config.toml
num_hidden_layers = 12
hidden_size = 128
num_attention_heads = 2
num_key_value_heads = 1
head_dim = 64
intermediate_size = 320
vocab_size = 19644
hidden_act = "swiglu"
norm = "rmsnorm"
norm_place = "pre"
norm_eps = 1e-05
positions = "rope"
rope_theta = 10000.0
rope_fraction = 1.0
qk_norm = true
attn_scale = 0.125
bias = "none"
tie_word_embeddings = false
parallel_block = false
init = "uniform"
init_std_qkv = 0.047
init_std_o = 0.047
init_std_up = 0.047
init_std_down = 0.0297
optimizer = "adamw"
learning_rate = 0.00549
lr_mult_qkv = 0.4
beta1 = 0.95
beta2 = 0.95
lr_head = 0.00744
max_grad_norm = 2.0
warmup_steps = 374
schedule = "wsd"
decay_fraction = 1.0
decay_shape = "linear"
final_lr_fraction = 0.0
batch_tokens = 65536
max_seq_len = 256
doc_mask = true
train_tokens = 252800000
max_steps = 3858
dataset = "wikipedia_en"
Each number is 500 + 50 x the weight over its row's rms, rounded and kept within 0 to 999. Layers, rows and columns count from 0. Numbers have three digits each. The size before them is the row's rms in percent of the matrix's.

# gate: layer 4 MLP gate, 320x128, rms 0.151, rows 286-319, columns 0-63
# up: layer 4 MLP up, 320x128, rms 0.122, rows 286-319, columns 0-63
# down: layer 4 MLP down (transposed), 320x128, rms 0.124, rows 286-319, columns 0-63
gate286 098:476585615472506608481519466445399494560531525453530465554481460507379619499495603464527493520468464477452513568476569555544479492533574559543417470531451512545531432595507429501587492527479468
up286 113:577469511503437514489482619563527557507475461452468582513541536451500442507520485389508412435542498531501489467447584399538516556452476544461561551403542485483500510529562515467484553581485503
down286 112:518517597589450501548550560528520530537530497443461403553551412457532448491398498542498494503542462503507551532541462522516458611512479535592464560437503501487522454497530525421474461538545426
gate287 095:585479544487389470501452526556465479465448536568481466528552524524473455486502522524595499562466515454507517486482547499486545538513376598523475537492477522489425527508555503458490414418496456
up287 095:470498495581471438414532550479527534475617552498520502481511461411561515461473495450491543618576586509526485448477484496542590516485495455476447534378499489451606487469512391438593528543494453
down287 099:494557581578463609538540477503460509524507509445524491499474445506395438515535511538479490484452478527497473463543417426542431508511474420528458517580535590516477449412442483416496568427518520
gate288 093:470474609435483551491446537459522565432439527512597425615554484512476538446487535454512470585603499463481521462495520474545481556587541536432442469498510410477502448473613706530460514472393486
up288 089:523417519500518474486445521478487530477561448511542486653548513465487443557495556468429433523538498481562548465446530496552518481509487435516577514534550498427443487390528595514471480563352537
down288 094:561407378569484507543531498486526507523480470513461614580441540520525484608567542605499551467545514512568539505507478451492446443594503374565606500521497500502508462469468469465581491558515545
gate289 119:417385533465450609464476552520421466444557540534475519532422497576462470586445588465489488435478461436490443488506350500458521526563457558547426475556458461469494556450520510597508457467543527
up289 108:579480398463569489541411547553359427562494440452534563476445568522546416457471484532510513497422563499521469472443474526452496472464514463505511463466462435574522469541536538470400581543529518
down289 100:493502519520547523482475514465508516479468509441584512449455525466401518476566536540509540470434440425535548560294485514466535500438442508500572484486531454510441470607539460468491511514453543
gate290 092:499555495464530480621477527516469469566508527628488470636537493468419518472544577488502548461433514441450537491557493537513483586563476435502546465553517620520485570480462483552542429567477525
up290 101:567493549491483423554500557528569445507573588606434507563494472522412461502479521487473482501460454416480460487506449548517513447479476530586491495461472586547586616417428504526520487483553555
down290 089:470476424420510422476549591500583478465536527497424485564522487464473421574475446491487484564436459503487487469462499571540513495463513465518540443534582490433456585522440492606511556546506593
gate291 092:462400491525434507483518617483479388487438501445489452566492487470514427541477471463529496512521474503490520571579527365602551506516498555434476497511625514506556414498447524459541592511405474
up291 094:515550568519531480472590391515510552541455389512511496516545468492517475544522507495448493474486563508517482501463538476545553502533465515556446377509464526498521477512613503485486404438574498
down291 092:439453510480440491440491463556458427475451401408545507531524464547541439467479465439508462431571596451549492580513463532577478487486520502466486536463547522462428464491562493570478496563517464
gate292 104:487460532439448487514512456518466496510403479537572475529453507513561554497490459516629534413519491460460455518526461500459511579510480580476476542561485455510585462513420531488532486535455494
up292 097:468486495446550444463529522436480455570462499471555484414506506394512483428519548437540496550435557510562450489477415524509608522375425456484554378445475472468507526477532419515595610525530502
down292 097:468419383474500415605505507457464398454451500483477613447518405574506442490599480385426521481491461494630466533520529467429586463470451489457473467434451406503554549566550477539520514443497515
gate293 096:506522508516539576497423516522550530442537475447526503435523456578449432469486506448537470524473517551387529404439478470528502513462442630565497517393540506550595533489491468536499545523550451
up293 095:355561535462466428453520519547520480513511547538570419496494503481589484463496380456390487447453563534499478523443593507539470520466481435496522498581449527443532592645482541409480509503479543
down293 099:520456471514519388457493511534439468428430476521443472482525539447540485415518420548533525465484452448456494469561570534484474497490575519463405520537466450414488537506470418529559522489457500
gate294 104:445552565507478590504599503484474463515545440457470465391528419439444526450561446504572447492517560465502535443517489515593474510539503604489485585613483447604481437402429534529526446516537522
up294 107:504395463526563472512418571656473498495536581649526461581427541447489528512471553556497545488514552523467405563535476442482515474469411441457526534502560459520532571499518487481438476482471503
down294 092:534492561486641500526486507473449461362466478488497403535499465425546524479509499474472403557505509542464472475452542472477584474532500538424506522510505507564583507450455490591479464487533531
gate295 092:530459541447515459551493495508481472542544510551534499586487507496554516469403451520596537533456555497428435511531500378455518564585446445419487537469544508515498556454583453489521489475581431
up295 099:510446491487459467456505608492535534544452566444480487454481557443500525443548478448473559433342497514515571497495559525494503529436535440520512431555408510528513498581417502534498509567471524
down295 090:514492535502573451417478496470471533443543432497431566469467431482535403467501483458382535487574440457437428464416483579511561500514577614537583451481483454517496421531536485508446458450474621
gate296 109:497573590519481519553457573605521481461544521445593507471494508474454494473444477428459471591424455508469418504469487488538529555442524564557439507621546509461465505534505567535520497565528506
up296 105:507575420470539557445515429495421526493395461557499439410476469501553519585539565435512511451471544514516547515528525532571498540564471435498546501434508404509504493576571470502438522411534502
down296 100:505560576506461492415497509434482517577404519528475463431480508549585519545445513494480370499479440548512509555457456504477562524485429580551525457413576546499580513559507489501531462461545477
gate297 095:498551464460442561439533470499526468481479454412497456557516420453415581460534523493556493428470472532577481469564547507547462559421517454529421553498443520574474505478467561529538529580531521
up297 107:425570510502484552598474428581522462458538502557412471510447444358527495569448546421553490484482556539516464530531497503404499502513567501483499526479589562613515497390426478433520484472443536
down297 092:539497523429497443517491521505508509531497497493499469539545519524435497501441539486447491420538392573501448435544435528417538516446610526432473455453526528461466570470498417480586485479495501
gate298 091:558506478433539587593541418572560597472535501505479502526631429454569424528512482460523468597551548463475501582477528492484451538469467555543520468616481544636445531487503514575572478483514413
up298 107:511583477548570482612379509564495489635517548507489463497565463440467473509455506499517548461425546431495435509502414420404475542517471479547488434475512477513500547522421442523524529528465414
down298 103:529542503568484497507467496467396387394474496535453427516488563490561510476381514563454551531495523458495448477508495410517521457511572425508562502433475461462501430535481600455523473484418445
gate299 116:416502611513483502520534511535450494505457496503642490465523541591429557444460510416468488455487421455539526456535477538550568514456503541572498460572376493459546490467528498589487456469545362
up299 103:464540478518589439414492437587462317491588562549452532396507464512461480473514496514478481570480610461498497493518507480496484490522424415475546466433534450464440513477524520516579557545469500
down299 101:412392516487556535425449520437479491471507536492534476595477483565503479479392550449535468490543516445478498538417481465504554620450529445599510415559496582513597481507498551484636499507473496
gate300 086:589462543468493444496484562543398379490493555489532486599480435650545423584475403575469475463524586447540491428499432563577500443485511544493478526408520438476507496381495461539464471483431518
up300 094:504495509458553483665470482427475492583519447459478566418446514463484463550546439472484568497402556503480427566471548501545570571474482491509520457432577517574496543520535542456560460519546503
down300 099:404490470513530487504419484466394504635479435532480456443523439480441514497453465524527492494474503498403445515478488412549526411523533535435534518443524505573470523384485490496593375505484499
gate301 094:482530488496490481482531542463408402477506498452466451483535529546513410497458532476552480535444489427490490506487533486485531543531495528490480483574514450517515472501592437504527461421451480
up301 096:556464547497496490524574557457572587501422427480490370523469487415467530470574526453456540526544523563514452508475535484481471500459543479424582481575483520568533432559486553514503454495562514
down301 097:530509540508489573394570540448539586563519464547529490528460421536523480479510520423490333531426513551449483554468555489488632511638530491503416440500463499473473494442493567490513463404523519
gate302 100:595574514428480494432532465520505433502576464480471486504496523543472509511390538496472546514447457442566422520420429418484547542437500490535484547460407522566518557465434532560556423503640530
up302 099:504536468441508445407593539494483521479531422552464547511513540469498461557495509525398587543448505483492503524514466495560541442458379502576470481559486581498545513568425466483434472510470486
down302 107:471530514562520527472556491517492454432571540544538562519471443361499464593471499493488583555470500576481566423584546500445438507562477569521497459545560466541584499516445510528511495576479502
gate303 090:512423534512493477478522482440573577513433504475453488512448460431502363430517461601466431529528368565446471523504393445501512525443504565465459472511489431481487520502472468341502486462477398
up303 102:489477514516432474427495545434484429542470523489514377539450612579441550419543493465575478513500584484509482499592439440440509531466452485541485492466462551452494457493443485516513483415469548
down303 102:510579489480483449523516541527364425513469428501451527443388484517470566529488518507434576492589445446511534461474561475426502550432507487524579506394534399541471492551469674503507587500548499
gate304 104:454568548486538471600497440546424452553509423460512539529455469570479530560437466593543462515535506510467511557604484388469511551503489530497495498521561469635506401450491517475502508410424375
up304 085:466423526507523558536402611466398453462453449475552522469622484481462543438523489473545551466471439471525507527473520564526526545432425633481521408597458557498501473511477541471455509507500521
down304 095:482533485459465446456439563586464492465405532568558578426414538557567449439544444525473435484600514487498478497552446453543600604489521495444471478523480472566483437524538503472546407475452532
gate305 094:496515461474464447477470470480551545502431499480445517525470454453469490498508448514503587597480455517425463477598476457446521562475457514534519523523453375523538401519516562354540442489668447
up305 095:499419421475525464505563545504506538431533542383533513502494494511452524548512461534536461445458516489459587543535562547441584495373444449508461453626523452428485444585466472447561637483484496
down305 091:460575571511549492535523419464525491560489405530556477491475477562470493524526528513556540518476500479471449449539546490534476496514509464464590486498530416533440529510543520534557515456435508
gate306 089:512440546524550466472499485552526494431577484633525497530491538561474475470463527462523504499489582562577532449542542540511532538581539534551489456522458555555573557445545535538517398483461511
up306 095:390517468565548488397349471546513535432474512512558450544498493545471478407544490528524572435562483485501508331537559542534482501580406453431526523488480507535513497561428582539479460438474489
down306 097:484488327554460491545447500562498535444439458553539431545542494465551495516489465523505554530531540550442513441505481466519512530489468506483430529533445519534519425530423573488448526419436454
gate307 094:472584523531461499551504494589493539565441417492445506546501484471530574477479426556417548548560554528383372486462439361480548583563490456506464472344517491478539520532511481428445579485465459
up307 098:454513414596562550443537454572457491498539522590530535528441579452559638445536500462506518519542556506458524526474411425528524555513442484479583475530463499547522535444529460479423433477503505
down307 098:503461451459467460499437466402517441426534520510554600560487558545529501493423478555455549388564345454488531535532527473442446524493507474511501435490418527502454454497477464542565501390547515
gate308 096:352457517473449482498469451573578480526526621582498409450478450447449551410486520521557595463515523522444505510553496391498598552504481491529483474659600429470460523556469568508553560566510557
up308 098:485580450477470498418474620435489549496556531618497605511530451474437487489492498480565471434511516510430560455529498502542456489578581470516504454459515469591451598422530499460457493569497549
down308 100:530484560509518459551464507616464471452577518476442547477504386493504470518433468515478522510447486555459394390559487528536519518412426584490543499489434468402489524536432543467530502589565514
gate309 098:515491548514530529505514529485497492479484435448506482581542508430509498445550465425439445424510464542469457598457503513502475619542507521520424448532523537528406448532647537488523479470502544
up309 104:528380444525516530461466509508513469420538508559453506578427467440457442501468553527432502558427441501536575550467559507514569514533484484450505395500489563544439555515502571491439437488582490
down309 104:470585469494478503491538471539562571596466524559459572478464561523440481490598570504476523573507554518474500513440514522548491530585523458512506475399488529527423476525557538561393441411520498
gate310 087:497535455498515544505502526502521441501455497623520479557509536542480538310484494441525530457416502490417541462402534550529550438528452483477462483501391415527441568549570526477554550552503427
up310 094:490590542365562475488468542442496477499586494583505500425540494569438538465558481505532499599365537503527502525542460481495433452498496400526391423502464544499450451451560433487467567467525416
down310 098:485496552486523450537539507535525425625460567549488483542540526519457477558511441554497459472491381523500526527615606569510539444493565452528499482503450405503374534538387491507549548538428519
gate311 103:505488539433449600638477544541540580509461557487541549457571574492565488489420506455477482517547485478493487529575421461508598503471539553455466555490410488468577457519437509501529505570456441
up311 107:524524495554544502506495486459555512469616459449381491547513410504467505482425515425451491452608580520520461405546529465593486510515532578500524509488521529431413548432483431572419486574534507
down311 099:550508562441511481541523472539455494526524476456523443514513570510541538498492421500576540544498488535494467547484514547554552428471448479443535594560508517504519505528518461529562429472516541
gate312 111:494506475526492495443487504601403407514433496510499472593468423478454457583454484441543538440531498508519434525551501471513596481407511474489465545523547466465573604466474603545548626504501530
up312 105:500506502414551536501488519459573515480467495477523437493532490509460419480421480578511539567416496376470530560499531546569462449575513516554408494653405504477485457475478539532495571481532532
down312 107:514515513534546492531473541559555517501467521501495395490545533587541518506405449529490422549535604425519509531494575448533514495505549492536455503553417508611478424428433573436564495497479512
gate313 112:566549553489495487454510534476518494490396600598543439525490482441442475545417582549440469492499505414569486530568451462513461569586520530540489475543532556495487550536457525496500376463483438
up313 105:511477464499556430462442526477486442437495541503454401442517464606539453521497530405509539581527496532519553468449506548382494527549484416412517594447557431500510470468474496587476492508496584
down313 107:582506439462517506517550545423555467522592496472443486447541504517472430541523566455452550518602524448542536472600499427497503483510497480481474488501611536468541515466399557523412495475471542
gate314 098:502451458492426485509495479481468504498505452458483522425542457495553526508485517460544587551427550503525475490610481567511496456510513491372505505418471464483521331428559471611565451435446428
up314 099:534527449478556464509477523481534501499430540529583438452522524449499522412546560641477501487411579531445518490463467577534465536554594507504452545505469499527401471537494484514526566464473500
down314 103:495652472503523592483451483417417455557449513508539552589541556515569467502487500475419505469456498579549570574507534544496557568532526569498435493456478487496478479506565492524517435512469500
gate315 099:504546502489499535480404560511479480555516538462483496504572494531513476465442496484572492506536390506406442505465488482406475539570557534578400614469401495573554570489538512515522506463580544
up315 099:522510475485433447474508417497408462489445592466491514525431449545514510561502503545579460422535491467475563616521527600523476481485569562440512497576427461522533403517477403505574523546540506
down315 104:540456476553507514513468439424422498488550525549521464488481612513490548528537508447525568466456518465454551440518407417511524443572517516595443494477517495541423472397475445420464557482562607
gate316 098:556520429509516498517495498557397533501508497557492474506436525481548513519457569494502519554497478413458420428553533537477534580542529552482483477536504529428511525487442517502542574371393531
up316 103:428541436540529456507468470556468498473480503468537484535515442558490636519465549497445538502473516566496495432534519510564558578425638516502536450532479552461498498556520505528407430484446433
down316 103:480582432516583494560463541512442512565520499449541565546536458540487502535419570524463424483544427564550528465530572416518594467550432519537456537600472540527499515532407488512523574489521486
gate317 093:464582495469524475532553635412508372522576524586474445429477392523415554487462469469621495468487500478421537554513507513541575504575600486506504516482465435501524468482533444470567500559511472
up317 103:485446528496569379556499518547594509464602588471552595581464554505492435418445485481602501462513544520465524456534396517525484519523601542599601557453357448487421491485492465449514507543545526
down317 102:524463581576445439472436578517490610559531498450504517573508466503627460458497553462536578532492517468495592468506430409467468485571527477454454525543543513470553485485454500466478511538499499
gate318 101:469567491471537531507486527585456457499544556413590547418510528527502502359532482481568465454490440481494478512533510491552467518435490587645425488528492442558486529518594573469526463540567451
up318 099:531522531519474586547436515472539452522525490570540567514408539467513483537449422465495509405617493488496442455429436413533586500513473518530546515530529519416483569456499532518533496571346493
down318 103:475418458526468554579578496580501466472500509591447485485441485407456447489521455441546539577474536507476539550551501502497519552544511502468442505524472552573569488532528498512512498507507573
gate319 090:478479477402462516518518516422479421615432528461483471418546520431496489501526551437571489487430427419551560490458488447561463507510476580487437410560564401477477598531543425513594487502523448
up319 090:411506598515575430571403583501420578530445504528496512527536430511553429572445575527522513412426469539559509547503529534462478495474588546580463532448506475476479543540500514598487504612556476
down319 096:541473383502501392545438488522513459412520546505517490538518584535555421502504475495469539524601575505492519436551479500396408455449478443458427497437485476482561471570472539409425556425479541